config.toml
hidden_act = "swiglu"
rope_fraction = 1.0
qk_norm = false
attn_scale = 0.125
extras = ["local attention windows", "shifted keys", "gated attention", "exclusive self-attention", "value embeddings", "hashed n-gram embeddings", "an embedding shortcut", "learned residual scales"]
init_std_qkv = 0.0589
init_std_o = 0.011
optimizer = "muon_variant"
learning_rate = 0.0115
max_seq_len = 2048
Each number is 50 + 10 x the weight over its row's rms, rounded and kept within 0 to 99. Layers, rows and columns count from 0. The size before them is the row's rms in percent of the matrix's.

# layer 15 MLP up, 832x320, rms 0.15, rows 596-607, columns 0-39
104:40 47 68 37 47 66 63 67 53 37 38 51 61 62 28 63 61 56 48 63 54 48 55 69 42 53 21 51 32 56 43 64 60 52 56 51 51 38 30 43
088:59 44 60 70 44 37 65 46 67 52 45 39 45 58 64 48 57 60 47 42 50 47 51 64 36 43 54 40 69 40 81 56 49 47 35 34 46 49 29 43
098:58 44 43 55 37 33 44 36 53 28 51 46 43 46 64 67 59 61 70 71 48 45 29 62 42 56 57 63 49 34 23 53 49 44 64 29 48 43 65 61
110:50 45 41 51 69 58 60 67 46 47 46 29 37 52 38 42 54 55 70 62 64 29 56 44 66 55 54 34 27 35 57 48 49 55 29 32 57 64 51 63
114:57 52 34 32 40 51 32 51 49 55 45 39 56 40 48 49 57 41 38 67 66 50 56 62 35 46 64 50 47 46 51 42 43 54 52 37 39 43 48 59
113:53 56 41 37 56 39 47 68 58 38 51 41 51 43 46 53 43 30 46 65 44 44 44 47 48 50 50 29 58 52 30 50 47 47 33 47 56 53 68 46
097:36 49 69 46 60 59 40 46 49 49 43 37 65 58 48 48 59 61 72 46 51 32 60 72 56 59 35 51 45 46 52 31 51 55 37 54 38 35 48 49
126:45 66 48 33 41 51 38 37 44 55 44 45 44 70 42 58 60 41 52 45 55 50 63 56 35 48 53 58 62 45 42 36 47 58 59 55 52 57 51 58
094:68 56 46 40 56 70 58 54 55 46 59 48 34 58 53 49 41 32 53 72 58 58 71 37 56 63 44 36 70 48 56 40 38 45 56 52 54 62 53 51
123:54 54 52 58 57 40 66 48 52 55 46 72 54 42 35 57 46 26 48 57 50 52 48 43 53 54 47 36 44 49 39 52 57 59 66 39 56 52 61 54
096:51 50 58 47 66 51 49 70 65 38 50 64 57 62 46 31 48 61 62 51 45 54 48 67 51 66 64 54 48 52 42 42 50 48 38 57 49 55 50 74
108:48 49 56 51 61 66 37 40 44 59 57 27 28 48 64 55 55 53 40 35 45 53 52 63 53 52 61 29 61 55 40 53 61 51 44 40 63 53 62 45
# layer 15 MLP down (transposed), 832x320, rms 0.136, rows 596-607, columns 0-39
108:42 49 53 54 44 51 37 40 37 61 57 50 58 38 58 33 60 52 37 51 51 63 71 49 58 65 68 53 65 62 57 30 52 46 51 45 46 40 66 49
089:54 43 52 47 51 42 38 58 55 51 35 69 50 49 26 60 47 56 38 58 53 41 50 58 67 48 44 59 56 64 36 43 47 56 56 55 52 51 37 59
103:32 66 62 60 48 47 26 56 34 65 50 61 27 57 46 46 37 59 34 48 43 60 46 46 50 42 34 35 61 29 26 52 61 40 41 47 65 48 49 54
107:47 47 58 55 39 60 51 40 38 59 50 65 63 53 55 50 34 44 48 54 50 49 53 41 50 69 40 44 44 41 47 74 51 48 50 70 58 68 42 40
109:40 41 53 58 44 35 62 50 49 47 29 64 63 46 60 42 49 57 43 59 38 66 50 58 56 67 54 73 43 75 49 45 62 44 63 37 54 38 45 39
107:55 35 32 44 55 54 72 42 53 59 49 59 70 64 61 57 59 62 57 64 49 63 53 54 68 62 61 39 49 46 27 50 37 38 59 55 50 61 42 40
099:55 45 53 50 37 42 26 58 58 39 60 50 62 50 50 45 58 45 63 33 57 44 42 49 57 42 41 45 50 40 51 46 72 55 56 50 60 47 42 43
120:38 28 41 38 54 48 61 51 39 45 31 60 53 32 38 45 52 53 36 56 62 43 36 48 56 64 46 48 46 60 61 68 44 40 55 50 38 42 67 47
095:49 61 54 55 34 52 43 36 53 43 53 59 47 52 59 58 38 49 17 61 44 47 63 30 65 57 58 45 46 58 50 40 57 47 52 77 59 43 50 46
122:42 44 55 47 52 65 35 45 52 49 42 36 30 41 69 40 65 59 57 45 55 55 57 49 37 59 52 48 52 75 58 54 58 49 43 64 27 51 48 53
123:41 55 40 55 52 46 64 57 42 42 50 57 60 51 48 49 48 65 48 55 55 65 54 44 40 57 53 43 52 53 54 52 34 66 41 70 58 64 38 46
107:40 57 51 67 52 50 43 63 52 52 56 64 56 56 34 55 49 50 40 50 40 47 68 46 67 54 47 51 66 81 52 59 49 56 63 38 50 65 59 47
# layer 15 MLP gate, 832x320, rms 0.156, rows 597-607, columns 0-39
088:53 55 43 45 47 29 46 58 43 48 34 45 54 68 49 35 31 40 60 75 62 60 47 39 41 45 38 42 36 61 60 48 64 71 56 49 51 49 60 57
111:48 43 49 59 57 67 40 29 48 54 38 55 49 53 47 63 58 53 62 54 38 30 51 47 60 46 45 52 54 52 41 48 45 42 43 60 41 44 57 60
102:59 57 53 46 56 62 32 57 45 41 34 35 53 41 63 40 51 47 54 40 43 69 65 44 38 57 43 39 63 50 58 45 50 71 41 64 46 58 47 58
104:59 53 56 47 82 65 51 51 53 48 37 51 42 32 40 41 62 57 67 45 43 49 61 55 47 57 56 50 72 64 56 45 52 47 53 56 56 46 38 54
110:56 48 64 42 56 50 50 74 45 39 56 51 65 34 48 38 40 42 46 57 52 58 35 25 51 43 58 25 52 44 39 50 49 58 39 58 50 49 46 31
096:65 56 42 51 33 27 54 63 45 50 53 40 65 51 48 65 54 40 45 45 44 76 43 42 54 45 39 31 47 52 63 38 61 45 48 62 56 65 39 38
126:63 53 46 71 39 51 52 66 47 40 55 56 69 35 58 45 43 41 67 61 48 58 57 57 48 59 63 49 51 61 71 32 60 55 56 44 50 52 47 60
094:63 51 64 39 47 45 31 47 51 56 46 51 57 47 45 64 49 53 27 60 48 47 55 55 37 58 50 51 49 61 45 41 39 51 39 61 59 52 34 52
117:49 67 59 49 50 38 70 59 56 50 46 75 58 49 33 59 41 27 50 46 58 54 50 42 57 41 44 48 52 35 48 54 54 50 42 43 66 38 51 55
114:47 38 62 52 52 50 50 53 56 40 46 58 52 56 67 37 49 60 53 47 41 49 47 46 43 59 44 41 48 53 45 45 64 52 55 63 53 59 36 43
113:50 46 46 33 51 33 49 35 37 50 48 45 63 59 47 45 42 47 29 26 44 40 43 47 36 47 43 33 61 56 45 56 37 39 47 50 38 52 44 47